Each number is 128 + 24 x the weight over the matrix's rms, rounded and kept within 0 to 255. Layers, rows and columns count from 0. Numbers have three digits each.

# layer 5 MLP up, 640x160, rms 0.11, rows 6-172, columns 80-119
130136126140139095125122128128137143125123144118107084118156129139106108115108119167128132097133123128116124139140097138
134124126115105133176133149121103158180117105066131091130133123105136162142131111133137126109135139168110134125148127121
123116151105101143104116107112126134082126114111115124137163107167091152097144151120154125085130098099143134131100153137
115099090131128112132118120111136147113111090156103126132103101133094110179108131142097160126120094154094102093147187078
109121112099101121079114169112137128157168157116102120113167122122118133125155146147129122107125111129104141139107118109
147083125133076159150111090116115163113136120107158101127108095128138166144139139119164101089134112138110122131146154157
153113079126138117166148118096148172154107109081069108131137097103133115147087151155124173076169164142111157166159121122
164123131119140108125084157143116130105108096115050111111091123090130129121114125133122135131104147099108145117126138152
146132184098108090141071115160140132134167153130133162102128133139117131109149102123108105139156138153106114148141137130
142136121112163133132136108098123130115110139140118092102169167179136128142144123151135150105136115121078091147097112115
100157140124150105144119132102166143113119104108122164130131168117130124142129122104103097103111120156140101114131103136
140142147179117115128119120139106143164118099125105148120117153146130107153072119110108079097115135111128136132131106112
150114118154173155155087122129134148109155095146110112119109131131134093128120098105135113114110140161086112173133133121
135174111133106131120132117110151118154139152116120132143146135158103157099119163090174103131141151099174164144151097165
164123121106116119176146134142130132101130089168124132157112132133117109141153107085171126155141135074116115096137165100
122112163103132123122148095109166132087147084109131139103136148164098165123154091134097115110134118146125118162147132127
129147137092097149157154089141146129141133141097099113139139130113082161121132100198133166123087139147168147115135089126
126116167148106137140145119087128123117147131103125125144175156166131105166092128124139080139118132119091156125181123120
143110132113128082128132100144132153114142125142109105078123126114109105128125120155127127115149146119106125107123137129
152116021119133092139092139092165154151165099078129106126130118155152161099173127105138182069135153115119136170130126101
122108112127088149123103176124124130086137132137156110127101127119147146104145127133160166099145117148062079137125138132
137159153095147121135129123129114132128092143109131165098106112128187123149105165142125154145156117101112145095116152120
155104121130130172115123113124116134118139115139117101090140134139141096115123142112123178149149150128127138120103130140
183153110105164156155093083123100152178158119147098183106119100131109108110109127137108118113136137106123152132135139129
154102101072124142133162142121131124105161196105136124114149149199142168051070140104085153130142146128171135155139092183
110155123156108154128094117084121165107139115129097110138123130134162094121116141168115112140206125087078133181142136153
081140164149164130123115117124168161135083137109089121148094116127130136083128146159119151136176164140117100167173089075
145118134117144126126171143120115138112160121094134098139129114098124150148130139150095135121166095155130129184121140148
209138115143135087144132153131124120144101124139094125103160114173126090155125121133158107154123121111119135150157109146
134112125167157106103107120112113153145141150130117131080129136110114125143118119149163162109150102086150130114137151165
171091105121096148159127140110116140164125110102105112112109133128114138145105108119094147128130154109099135140115137121
155117121124137165117141119135143123127127176121120111120126135119134124127118157110108152130113121147155152116123140138
133127108124177098139170125151130141129127101128105133144132118092127120126137136103084143108139180151132107140132107126
115073096123098095154101135153172134086125120148108110120087120154104143103159151130133147095166169139155151157116115138
138192141109147140133136092129147146146143108127112177107116118135164085158125109164101093149106130137147144138150133096
136125139088124129151109114110136117119171132107107099158129089100109128107121131143152143146132117135136140132103149136
105137119126079151118138116120128131149134105137108144154140173170132129192129133093151143160080075082131144096143172129
116117125092137104115122127073133190111113098115114133126110074133130108142107101121111116152130126138125125118171146100
133139154143159106154133130146132130109173096121110105153150139134124136130114127133120142139166103160068119098113133115
147094130130135175114171151103144145091088164144099116118094127117151150182131109148147105139141100126118142108183119112
108127135090134114156120149123103132142175146131125118138130139082098123124156115140152111115160132127115102153129136106
124188107153106164130119088119094133179131118153112130101155071138077132166079098117154089145103123115146144136141136182
168134118141125141127144108109128131178147114132109156109124115159140119122132121128090146120138136119140151150136126205
156164128088131138146081151111143149147117126115112144112123162117129131128116157114124156120115130137104139131125072141
160129146088125124118163217119125163129131140128142128080166156110121110109084114170133107060129142152111166125132090151
108112154106140136109158138130124093093146104110145129127117178138121123169127121155152127119132140105098102059139104104
102174132110147118116146130143144116091149110098127141115110155134136130143124135119113088157167094160145126136113109102
139160141123134127122131127155142127133105121141092113161146123166143101137118097125105078113128106107150114108116136132
149132148147107126099138133139134157130149135100138136110077116113145139079141090117105170144161120138125103166150139125
169134151128125202129113115158149159120163138150112157103100097151097101152164138150117105112127121141124131120142169127
130126115156181120134128086113134153109102068156083149118118164106114095114140136146090193102192080110144140136141153097
113113169135119110133108130119109116122103124178131110155101144100144092088121106132157155150099134085163133155117101161
125145136136089092139136142098147138092089102121110175137127129109119116118138143154121151129143182102083139148145086113
162121148092134161084145159138097126116112143155086108115176116111159133105176122101133123108105163146136152119191106158
177150118108145108121156160131099161124068111111094100152167178123128106162110091128186151113133159127089130120149109129
116197110173153122114122141097146135149110114122104087101139126121097091116128117125142141147151123150074120167140152139
129145124117148113097107144154134119140173126155075118138149110145151107128143145132133123113137161135130110178148124120
172101105146137109114111126119146114104107112122132118079111128112136133115152085139147129119117142130115118131101125115
150144093125084160142179136119139122145148134117130126112111151145118145134133096106122142103107105173137147153122114130
144104114115183110131123148101140146115151118155112120118150143128105086095167156094124109114075117103147159140151122120
151130075126105127172141178119157148144149130101096108139139190124183145148128114165114163120117144165116116124118155129
132159097119148141138109174081175165134114152114108117099157126119144128117113110129155136098144124155101113146116128184
158127078092128104137125152102156160075188117148077150124107098058164111110151101135134160117157138160114157117133109099
141118132132141163118132123150133118132170121127119095157115134119145158116108103126088141129155125138134121162102133134
130154084092097140132180154158111140119105159101091124160150126143136117129119114115157155068173161155162148105112145173
175107162116148084098177138096144110130111140133099112139121135091147151146115171165143129110107117128084088066140125135
127138150090112159123113123109102120119128131101104114144127193157142140122133119117157135146145141131125138092134116147
112122129093118099132110140149100133112127122130124123115119113120125132112131125125135098111119115089097152128111108111
144143082115133096152112179114130121114130117150103121162116160136142138075138140112124133118122146130097148100138121120
112140123117070149179138094122098144132152144109136098142152126100121137136177124153132143082179107142096093103181142108
122085105161135138101146128080169132133098103115149092122141140131105114096129158132085168098141165118115173141140112168
095151098091082110144140146162127126150163135108150148116123089108125139157143097127126111131089094151133169151155179139
151167106105106136171092073124111135155123123141104140137152147117111152111141146120144100138110127090117128118116107149
103150070133138123126109140076142125128102134125140127122161189116145143142150142160109189092133153073142129157123085158
155081143120145125138137131124111139125135125118109119119111107093114126133103121150097081137146104115134116171141189076
131095129112131152139144125143151132080124126148117117165140097121111140106097125145121159155132112149126125121130126149
144102105157151112126135110107148140092156129149133130129121093148105098116127123149109158119152131094131132133148134130
130128156119159088180136126113112131140146107135068100112110141085142150170115171129113168068182101161113094152193119090
131148136139138130135195141113126146145121123104103138145118118142097136121114122147139136140104059128108129094187123120
150108138075104150092112140125177112121128132148124133153138081094140130106078131155099122092116168135156150135121137155
131149189192147121119178115094145157187140106137119161121126090113123122148125104151135132120126117120138116133207146154
119116135106119108126195137123121135134114138106131127103124150080148118130133104130104123129161131167142115118118101120
147109085100081155156135101130113133082157185139134143102147141183141136075084118147112114121165105135149160105127130152
148127126092138100153129154128121145114128132142132113122148120112136117110162106147143106124146137137121101123118139122
139139148110148164120137144134135143140164147168137100100146107136132118117148155148097132132159118122153131167117161120
142135099151114127099116127105129149150121143111120119111157122135158134103122112121148179155087130130135135136124142121
141145152128119142107113163105150122159120124116092136128115117120078087122128131129101151158120160110134152157183133126
177169109124081135151121147124114155123170134090128108143150148124114153162136099108122114125148107184154120159128129172
129072149100134125148123161146108137102103091122089103102095128139115101148155131115129196099083142112134130137197141088
163094119121197089140114160120137145161153113119111115118158076121119154095143127141116158089132164147137121157133101153
138141134126128130123136129109130140119125160114113082135159140139101120110121121153119145124144132134123130147133117155
152147138108097127139127156129112143121131147161132135097134099108140115123138127131143140156118136131137139158120137119
096114131114152093164150172103153115109096118142107099108140093126092104138151151116137152104166148124126106124114089127
178139139098087133144150178121122131115175141131141166088128119105129100126155114133131158135149115147133179129168125130
139059188095144187112130102110115151103112119133098076115118069093087109127153096126122135110092084116129127103160173092
129128129129127152100139122132146128105138119128114111137141148195137137124118107085109132137132125150147106141125143150
132104114103140146115159132126151142126143147118115093104133111146141087129106145166127176130153072106102120149122141108
172118085131159139118113158074125151072123112121060111124119125085139131135146143116091111134133131136141166116185149110
134109118084110153134152175130110127142152150123139124121159110143118126106142113150111151123150149100141161169123173123
141108120120106115170108101122084151143086126096112126139112108131143119152094105116134110171161117114139112075180163138
191114105138138153127122097127137149120146157137137098091123096105140132131150128095146135178130099115118141148141153165
132148113131117125108123143128156163149104129159138132112137140088153107138128118125130145167106148159149143161141115121
083116187124174100146150157107171130166115109067106110127169144091056161140151186135130149115093180154125138121150181127
167152131099106163149138149143143184156121153151097081152114132106156107089139124162195137083136059173155122128129154143
172176127073108124129119180133106126166113139160072072114134119094151159125151111126135131140133110184124139121156148135
150045144160151145123139138117125149102140094159104135110148095116133072124097169090120146136117145128119140132134121083
150132146110167120142109110100154142124129132094131134077126074128150101115141109129128128098162127130089113142150145115
104135168098123124124118145106122151109103107129124122122129157096076121116097113161130112088124133187121123123126125150
159155101086136135118124098120158134099113155148107081104156139127121103131112113111107132097120144146095109130137112141
131150102143161124145105151129123123157085119127135101144156113171108102080103100098136128112122130162088126139152142130
159132126122125112135120135102160160172130130125118142126153072109117140148115131145105140088101111128123125115167089177
138124107101082104153127097132134115140133111080091154126174125160082157111157116115117120159122124095172165196177137216
141105120132117147175130124123134126128138148092103085098131146137124149117111105129125136103167132130115158189117125107
142103115138136126133130154119147131122104052124101125093134175115145102144153112128105158051098150153087095123130147068
136097094117108111121126145118128114143119127127073124098110112121130109109143163114131160173095171087138185146145152114
096112140151095138134154120160142149091110122144110127120129141169119115087108147122155147123160138128142131112119096156
122131143096176115165093213142165154146115081103132134078199159106126138114151105195137100109120152123121119084151085076
154117115118140101116167149137161173136103118115154105126171109095101121094098166181122160149124163103172149122156105165
152067160097158136148162151118103149164122158128135107149116116077132135129113148129128116131133113123130121123152128145
130101149132114118152138137145154130121092122104124121119107129071112151127112124141122127055143145167156122093117122112
123110131113123117123163155105141128168134124095087138143107115102116119142112135125086134118139126153123154127135133107
125137146134166091125157104097150202104115137170141144105131098145129142089157143112116163115164083128157156148122151167
112163157075092110147180193127143135165112133085094133126125164136123143168110123178133138119135152135149107133163088128
187121111130193116108147137137148133088116120121104094133133123111162106089128137148087150102131118117122138141124119152
120099101104126115116135135128130136130129141119162129159116117117101108102148114160129122132123167166114139124133052122
102136141110136121129128139106126136193164107120111128145110131127132122121097101123110109122155135139121140136144136145
138111157131128110135112117149179139120147106144094132082126114122113102136139122110124080122170121137071094119121143125
155095137131195142101109169135156118121091165108069138128131127108171105080137150163095142122067117110129159166138123124
132088104151147124150096209103157130171125074096051093149116096065127084126121102120140178162104127138084075143186128117
150157114135117090123100086135133140100126143162107112105142123139098164134129134149154141106110105101103134094124116113
136111121130153123136175138149156122092118087112120140132108188144128109129101114123117098114130109165128115121117104107
094135133156109125106151145115188141132141139163153130107185091155052109090153135102159099125097130130135110130154166138
126106125101176122122136136113149145103166101101080112128110128106134124121095120096115168070121130128136110100124102144
154148165098148110152123154155115135110112161135136116124160125126137115135159133135110116133132162137157135093131129115
155144154118149090133128138151096125175131160170133135124148111069105090157144130096108181123123129142080120163169147136
147113137118114163129144139111149123152102140112077127131146066083146140142112098177104142121149126136140156123160122161
210158106120084159142153084136136150106139151128104120112175102136125169089139126097143119153151110165122112177162157158
132156129115102123114129155094132159128139151131109119131143135078085116123119133137114111123120124136109124148145147145
132142147112110116220123115143148173178117121078145112054170172102116146148118124142152133098161117137154136144154105148
137132118104133145102139135101123141120073176079101135137159089161155104118108110155107128135100121127099093144150119164
135168141110112147129113136098125139154147143147098112130136126117090103107115117136146125131143126152119137133134122130
181108141141174140132128171110137158135160097170073137157110143181088108124107110080140149124113172131142153154121115182
112132128130085139101167152141138134077123151111133114149106147133107132131106134128166159128111108139112115164114138115
124135157126113114096150130134143132105097097116097117145115096146104140108092086112125096098115111147152146135150149145
168132139066142140100132142123127124094102153117054122118136147145150152128070133121108163127100144165155141105120114127
155163136130098140122122137127139113093200132175126115155122140147129141081127136094132132064139128171112115149115130130
117107176111131168162128129090119136155068134138101115135128161118151111078110136145102104150085114146131103156187109142
123168136097107067135137159124122155109134136124108140108189169098107101118080137111116143149173137137136116111122114179
114157139117105106136152120133148130131135114111116156084147133114139126139149105125144099117160083139121145155157140108
101112112138083124142098131138128124133150119142119113142106078143097103128119113124113169146089095080114154139157151155
148122127156126131139152121123119138147108118143106127125124122105118121136111119151078105117143147130153156163134160160
143101038076089148176137160143180170117102080128078103085145163150140083104113095160152173067108194129098177122155063138
192118152120163147184146118125125134107138132123100146133149118080146121125123135119142115077121106152116130112142125151
098140136120125104104159149109148151155156132078117112136144127173123129145096122156124121121167117149100103135107165152
133117101144134095115162134164165138087135100159140113126121163137133129098131152133145143148170108127123116153103112133
175146110135118129159141138099110148168150151117141068146145129109147154159139134112138122095091144162121127075126120166
147121141100125167081136128117158121110124110154127141152135105098095134114128140140177156145127135127129160136152147102
161130158150135133111125141089132126098116126151110133134150114123135110105093178134134126137155157087122096134150114103
141157119099176122147124092102122119091111153159133168124096122155175138102126155108138153119151088114149151112118146167
125138135106119110131123142119162140166137153152116109103142151129093116105096110151159126152173127134103142173138097146
096171110120117126127121145117138135156104126120126110133163175159125143133151152182154169149130163126165116133108109120
126145108092094145132219134132122147117163112126152131142161149149119171138165125101144147094168115139089065106128115097
125126142159127097093110139110109111148093113142114139112145133117127070090106145136156149118140132118096123119174147116
122157109111112078125097150099175153145145141122132117131149118129146130164145114149109113135102140126106113142129162143
145150114150157117121143107146123152138118136139131154091153083128134137124137154110128139140142106126126126126123152110
189109084119079142137119142128124143091093106173135138137176140105113101106124095149079130134147128110107115086118133090
158121160147151146137124067132089148114112089152129132092150091134103150167161132122148137100134113131105092137168147097
# layer 5 MLP down (transposed), 640x160, rms 0.103, rows 6-172, columns 80-119
129144128137116111130121119101142155148113150129099084127157139126098116111129130145137122105125111116115136127168099155
153108130133156150110118130110164086119167111154109147104124141130058124145084115140134104124155098134123150150155118106
146150116150121124165115149142122125131099152171136142097110155097140122164114119117114121166105122133068111124118142128
139120113135152101093157107168144138092158168100132120102107118128102147131097139107181139122158120127157156126168122172
199146136151162124150141111146130143093090089162144140123101107139124115140134124129128158143103156108154098137148148126
109163113121147100128142155142146164132071085159153151134141136122136070135127163120146161108128127111162164145099129080
072119111115137132120135153158128123119086138149172126124095163157049143114167139133132120148112104144138126113095120136
112096111154111141087186146094120152135127150128154176155163137143147139128139157157100094149162108156160138099131123129
151097098156166135118182124092148146156089100116123105142160067103128130174132172130152137107131114102143131107131126149
155087142150119112109154143141101116112133106134115126150115107093116144153103166117104103142125106114166162105146132154
144101141123112149132153122150107100164153144142151099123125092139119122121122133150157154169147163112094143139119152125
110115116102139122131132114143150155112137144150147133121137147125107132110172158117140191145161103115093115139109158127
144153129089117100131178104132140137139151122092131120121161101156092192127122126135115142125139124097126099109125108104
125088140154122120123099126141093145130151133136086125147095116095116125143176093148104168097103110167125103132143172123
118169127127124112080153131114086134158113147062112108113108124126122128114126142172122151099115132182123156116137090155
147145087125132108108094183126132174133122157136136145149121102134131125112085148195101146144158148133112147124071152120
080144116177124118122103150098082130104129145137151144089142119164146091119119133069137096139183117094103145153142152127
158120092093140123105091117136125134129129113124135128117104126104145101104134128118134170095134156117114121115079149130
110145116122123174126114161114115133110108131126143134145124129146114134126119140105122136163100118145169103111169134130
101120154114139128099164083105089137147097125151161127181096136084151128134117121105111134196076121139144108084127119173
141182148122181110144159089149134092146127121117105138112160104140090098153117136127092111127132122108174161136111117140
114106114175117141133123149134131131122189123131124104159143153148083131093166090108145090095106136134127120165150091134
143139114128146117153124162121141125111145125119133168146134116118125138122122141122120124111127142132112128147124126141
087113147135100126099154177160167116076101126119157100129132158124106151137127118113134121132125097139116103118124118108
094138118172126117127094143114147139157085084134119133130103071090127069179182099120136128144119098117099120115147127066
172127144072141113114158125154127100128126147129156177130121109155074132163099169115169129137127178162161115089108130098
158077171095188084111127136138193141106134141197111104177190127101105144057082109144130160115183146090140166156107107093
122132107146122141145101109148136133119101128147125141133137129156115095101129111145162125122082151131147132090133125126
088134125116124168137161117124141125135103122085168107156103134106174133088155161119126127109103110096146142121133160135
109119146085115133149131151151141132099121096134135134147127133133143130104144117116088103125122114158117123143160111097
076150150122177114116118108141125140112142128139152136134126156135124125108168130146154107118128117149149117128125123124
108122150127105108141106141123130108130129108102146139138106109154114136142136114147133101124143133084090107132117122113
131120132130086139134105149128142137127127150109130114128116130146126126116124124174164114158109106095138161119145135116
120138160116154166109157139096101113180131141107125139117172136115126127140115118125117116143092103135129137090166135143
122079101134118124144133129148107130112125168147116080125128137118092148094122140134150151120167138135104109121120138146
132127140172119143111151151160122151140090119130130158099147160144134145121136113113123127124117124100116106129151111119
135104136126171090139133128129122114106124179090161111105140092093122137081122123162113116097187147156145127145142087149
137097105165167116120147156146199147211105162147121122133113123091122121149162142117146141098135113180120089152142147111
133136103115126165107141123120127125127074134129147131101108106117137094148149132104108111129082138078170135159140146125
132142117140133092131086085132116135158169131110119151144147131163131103098116118081091155127130149115131108125067122114
154122130165130127099153109109165138125093108123135132111130109162136128137121141109109165126091097124134155119122129142
169089155155135090105102118127134178097153136101127158100105147150131101131139166133128159128134112178103129091087167061
127119154152094130131106152132126140086121120133124131115143107108101150126144144103143119098114160166134153140150109092
104096151162111122122167095187154101122139142162116115119172136156107116138126122150131079138122145133171119136162164113
087111123142098166111172112115119129162173172159154101126136141140115092087113122136131138122129104170117098077103103147
120151089149099143143086153098109167150100112187112103120114065156129110089122125083158191134132127139141107167128160143
159091128154094133139105117126116132156117136154118113115151097119126128090151106128139174114084157103111133145155147135
116090119102138131120124120119126126104127132095148136097114111082115146116117154158144183130147105146134138147139146127
124144106118155142141133117134135097123119151181075099140155143110116125176132148128145099136100121102134151084090119139
127135161128122137132106116138112129157080136160151093123157157129066144073081122058124124151112113108101117105154116085
110088121141144094145131131132113118118130071077117108141166129090115129141099133138100117091141097139068124115126136146
132097117120110133119177169140133164114147137069106153118153139151126162174146138147103102127143121114127123108145129063
162113081151151163133138181111085133140130150176162126100106162139096103114126114156169119181118130156129066113146114103
135135131161101109171091116131137108146192145089145159162072116166107148151108095159113097143168095126091090130104135109
137173138088131159150105111137144158166121096079155156142089085110127134097104165135109125109129120124144125131096175120
131149148162101135128143181141178117133137038094120129096163124156056111144159104163081124110161171129100091142076089112
143116120121104149154168106111112151130101113120166138111124141126103126128125107129144103139114117093119136080096148113
102149137103123123146142127131098143152142133137109143169155152151112122150118162130098160134137150147142146119181146147
131124125131148099134108136125088138108091091156146142154128118120141121135136148147110134140138128109118116110133126126
123125124140092112153096090138119106114107135101162095102119153143133143177124132137152145140121163157088072098108168148
126168136099110189127100124092122114150107137090106090176134095076165117181166154134106131146165112111160141159166156120
114093171120123132142153133160079118127126156145136117144095125133099112146160130129143122114089132126149126134147091102
121123161173125109133166125134101158143095135120143074119146152169136139135133158114123097140113077123138100139176162164
102145128122114104146125138106105145131126149130150155112127109125108104157149139137162123155123124114115119090137112118
168143143108117154126100080128100155082133122141177116110053147116174170151158148146110078144126139103101168111144121109
105158098141132149175126138152127152100175075125156139110112109144103114069131084100121144145126138129137143163119105127
145120109124098110118149131125163134138142121135140135123139092133128145130111135116116111094111116138096090155110122119
148146122163133152123154140103138144128148129123119137153141154117134133138085098121113139151119145143159126131143162163
137108167125126152138138102131158125098129136117192131083150098131145115150108122145136126111139092128159131133116103096
155089086154161149108114128092047129106165119100138149101117095084160140159170143130133106140136118116095147119084208119
131129122078112121138122149154134170128164129142085160128103079152139143174119117125139106166135110144148119116149172081
150118134161172120097137098111134118119087129132103104134136169133101140094115162159137127142186137110136065124123100110
134136166160142145150140107114063093114070167135081104149167119134172122168187125121137137123138155120098121103139136173
141106189111123141122151092187128140125152154127114113110112097131134101140116129140141086150099095141108147118133189086
108161122120131137121127105130159144103098091156102149149132137155129106157127119117127162127135148110119142113136054159
134146137151125083115126131116106108149150122114140130112112146130139104143171141116153095115114160111122141141140150120
128133142114115155160129145114100135147097119110125124150160151077165151135132100126140104140100122141117147135120150115
120158130109120166096129125138146138132158128094116162162166113147164100120144151113145082162121133101166142149113139140
153119067127125093152058131132134140121118119135129129137106095120129125138123147131143165117162127127105105142068133121
140155148167129109174131142127092117110145123125127114108118149181115126131121124142145150153150130131096095134122107140
109134094073121151125089146161109129100133137127126096157152177147117098088149142087132128125110151126145150120062098093
128131118129133151130076132136127118126157111148119141144120124170115144115125150151121133117101126118137145150132152135
110172156149172135126117185122165138128091096109114142130110126087113115171175130100133138102078134123125088146144138103
109117145134138138119111130123144121147123151104149144135116144138085157153103141118115170126105105145132134135145117130
111134105141110097129135096113144098107103124090126136119109159140137111137122097114146128110089126139119149092153135146
126130144134165125144142128146126113112128137148142122125106149132080127132135156144106086098160150134109128126145119128
139104129094149100144137093148132117102101115132170149157129141128147142145119130125140088069155110090153127074081117123
118160165114149143115134110142086116124110126147144097135130125128133101127133145123126138143136115090110133111110131104
104167139157119138126160110085134135207128131061105144141100104152176184101087093144162108135202152099170110089147099164
109153121087075169114146099131124137139095143173132123144138180155106114187127116106154133169117095112139136097128147125
133141126128108134132128122096141144135125157116107076129155127126093128107135135132131136133132120132120133142172101161
114124115128135126115133117144165112121120126093125132155108157163111132127112123133116124099146111134126120116131133133
151141116148122158092110055170099180131146095105130128139137130112131104100104111137137119188156118127142117167134147144
079154108141157137139111118142149119145078120138124109142119105127115155151128136112123110145116134122126086150104148111
086116091141153108147142142166163112161123111129128137134145159174146113099123151151136105118148135135160098135153086139
137129105117134126149108133151119128150120145122134128139121120060137130150128144144123122123138127097117120098116128126
136138157148115128127087134152137135111130119133150156127124147111116149135120129092163089137091173115124171121140097157
190065112144178123077121126119130076155157111216125119082133105098077156114084179129178151154093114156142120151113130119
131149107152150101122126102124149118104123116139138129139094142105137126152123136115144121132104112155124104106113088147
147164167135133159096173143168125147100157095125092096145123132113104120093144131167156077087062090145098142145122109122
090130118114148123128146155127121102125138104115118163152143155153118108130111114180096129076126162131131121120122113114
122107131107133128149150131143116090105152102124081118138112110162111122100127130156110114103151124119117102096131144124
143049073139140099108109157118083123060123145131099138152152104077110085118098139083150089143180150085172146153089099090
108131118137153141161129118094058194175110104163141118096114117096144105119164109130143104164141147134118169127125121152
054146115116117122125167106083147121149152095060158122150121128131139086116087109154103114147156141099134101095125151098
083174090082090139145121131133122099169133150095156122137125138145124146120136100147124137114108145148128145117106122152
110129119150100158114152148139092094141130131142128093138122156145105136124119164138137118124117131134141155106137126148
168115144080120151137147113112163091138117128148119128146094126109150113126120080098119102033155099100126065123102127110
126072125145124110149137135091111141149133090120119151122135095149121158131138128103095109127134111087126152151148123128
124090140102083145128158074115152139083155163089107125155086126088095158161149146153115124139154148102175124094120133141
135115151132113115134128125151110101093146131129148090140104175155125104108145117130138112160133124087115128155101175086
115095169170178122137064160137082117106113165153073097114135122162101120087138160082138105136107126167212094093154075072
108152126130143122119121134131131113146134090161158156124123110138141114131131141142132137147092115147137104079120127138
100167116144133114117118132128128128147103160149125112170116106067140143098119151121141116163170112087133124132129100148
124156168132125167125126122125130171140106128132176130142122099097153131125094122145138180131111136140128128076114101129
177159109083150104144102165132100096164158130110134114157151106103118124173125107131114112101107127130133152114159159106
120064150169175075161100111152155128108141147155115162195139139132086130119125161088173158167120126081175111116135088134
132169117135106182104114117130101089167123117130074133151154169152152132123148094106136153119114103142139123139101126119
126167110160114120116097134138158110091134090125122145108135139173118141110138113128122122134139119140141133128122126105
125163115119155133114126130131103133117160108161134141134123132172152117131127132117113155185135129104102118156160151151
139134133170132135136130101127091144099137133146154108140166125138152138134158126165140110118148097119135121120103123124
125158124103100176103120154125111062136108132097122121135146149117122112175110121158132119151117141084091138094157102097
134108105159140104105093156095119152143149160124132105125144116077150088099110131137093115176161026118114110181146144123
079150140109081109152119139140124120131145194126140146135130138184109129150146100117171087115096133139160122115119112083
156173152126149153142128143134126116180127125115119110138152110136130154160119116102103157161103109098130109153138164110
138112143150135126134132102136123129089126149145134132123129110133084138125173142115154125128094137108127135099114106112
122161103109143102131131118115126128155138128126159109162127148114131149135132133124113156177109159126190161116125112127
125123170136103117168149081114127110111166132149131111142113112118110163163124124121149143162148169129124156096145098149
092122099110082134088147051131126119125158175096138151162125128143137156123150134136185067129108128090161152142132098190
146107151130131157133141171124140108109092114141153134160117127129148095109130120099111129160148132138146108133120141152
131148133131105140132092126125100139163154165147132124090145073114142155118141130138142161145118148098130159136127168141
145146152094109154139099178113097100116110158105093109148091112129202107142165145114156159145116148130098156142041101108
134127113128143115130126129125109109138120146151166127098139141150128127119136129155119101149125122128110106152130161118
122128103129117155119131132117136131130143105122110163126097141119124146120099127107138132119103091124088112157109134126
122133134131112171124102132138166130102096093120127121137101126218149156098128150154146069166122102102148129095091109129
094134128167146118152140102106121133150135140134165136072086154102223072124161193130106111136133123086111095136097118114
098146161092134124104088165157140165162099106150132137151119119137122093137142125146149079131110132120119128142075144132
142154134125083111142124141084141166147143151130105120114176126093103118125122141131120103122116117140126118140151138168
160119095135128118102135152119101069138126143167114141135167149101067063152114162135155122103120097178142087140118138091
098139102152129165134133154102112097182127128135124102151103135085089166116125182124144066177085171117144150136139135067
132155134112091141140114112095124127187130157133102104133151120111091112103133129134167108149135111148118136125153111152
101150093139123112153080105137042108132104177127133142099144154108139167151200121170150074117150141138124111133145110129
153107115129170113143113096120112115144146097140120133102125107127147108111143128137108094136136133126148132086115113162
127114108127155081192123127112112092142150113148161132147130110124122135157111130153109166127124143141111080135133131132
081128126187123154150101123104121116148137102169177129158142117120122121124177131135150102115141104087085095138119111095
108092134140158120153132116121130153160065133088104116103124117079113113158094128173118137180118135084143165122141110132
136138134119120122098125074196153100109141106131149132127152117143109138182116120119167154126159156141138168091114141109
142115136082157133108082175143121149164122132127163142076131133146185068160109153158140151124121164142117089094088160125
140103132147133123116113136134116137144153136154139092166129105138114147114140135132127148157117153142141117131089148140
155132133130184132112185105098147116129105132121135139112142160122151150125129138131150101111169148152149114122103092118
110153144098130145128107143150131128110159101119129131133132155129126131112165122139167151143096114157114090104126113135
184131086076108146167132147109152155148129086073111169100148140174170114123161119122103162102124140134106139146139078169
093135134125123102093112110155121164100102127170144116121102136182093119149098122135128132135118142086131101154119124125
164122165154144155161122112136107127127091107129130126111085118086108126133147132102146098109099145106147132120163109127
143140136101129156138106121116102114144125156111127138116124093132120114155120097112124110136083149130140147101137172114
099151147121145118108134134149137113101134122126109156117137133135110131115120113153102129131166110112134117136149150133
111124105142133101166135138170097131155143150102118131130120153150141102155129111126088118114139099131120074132112139127
091161097098105140137129122164147118168148121100158124142093151139118132153150085139102136123118119139121163133087117139
121121143176081149135121174164119143162161095092138085136147132102108135145158092149117091147111152138083099151170120091
156131125118118121134096158123170138169140131155101092090107181151091091067105117126161128127123162115095116170140116118
164127137129146122112116158099111161125142103179149108090130105155097149096122127096075106128171127109096136112104140128
155111074084157177212151080197136152105129143180100120110123121160163134177089144098147168125104108194124081122145162108
155125106093123156175127136144163124098171145105127125153122120149127174161143094114112094122116117142155138150089107150
126116155149151157108161120172107102102128115125108128111115152124090102090128148084138111119169126132119124134132113126
079107118123106155129110140097134125099143123110124100187098171139128125119123108170125120113111141123123117125145082163
087116126105162100129131118130133143158101183138099099091127121143097092141153135130177077107099142138165154177141135137
121133112128129126124149157089142114161133164134129119136122125121130123072108122121119139135103163145140148084121110136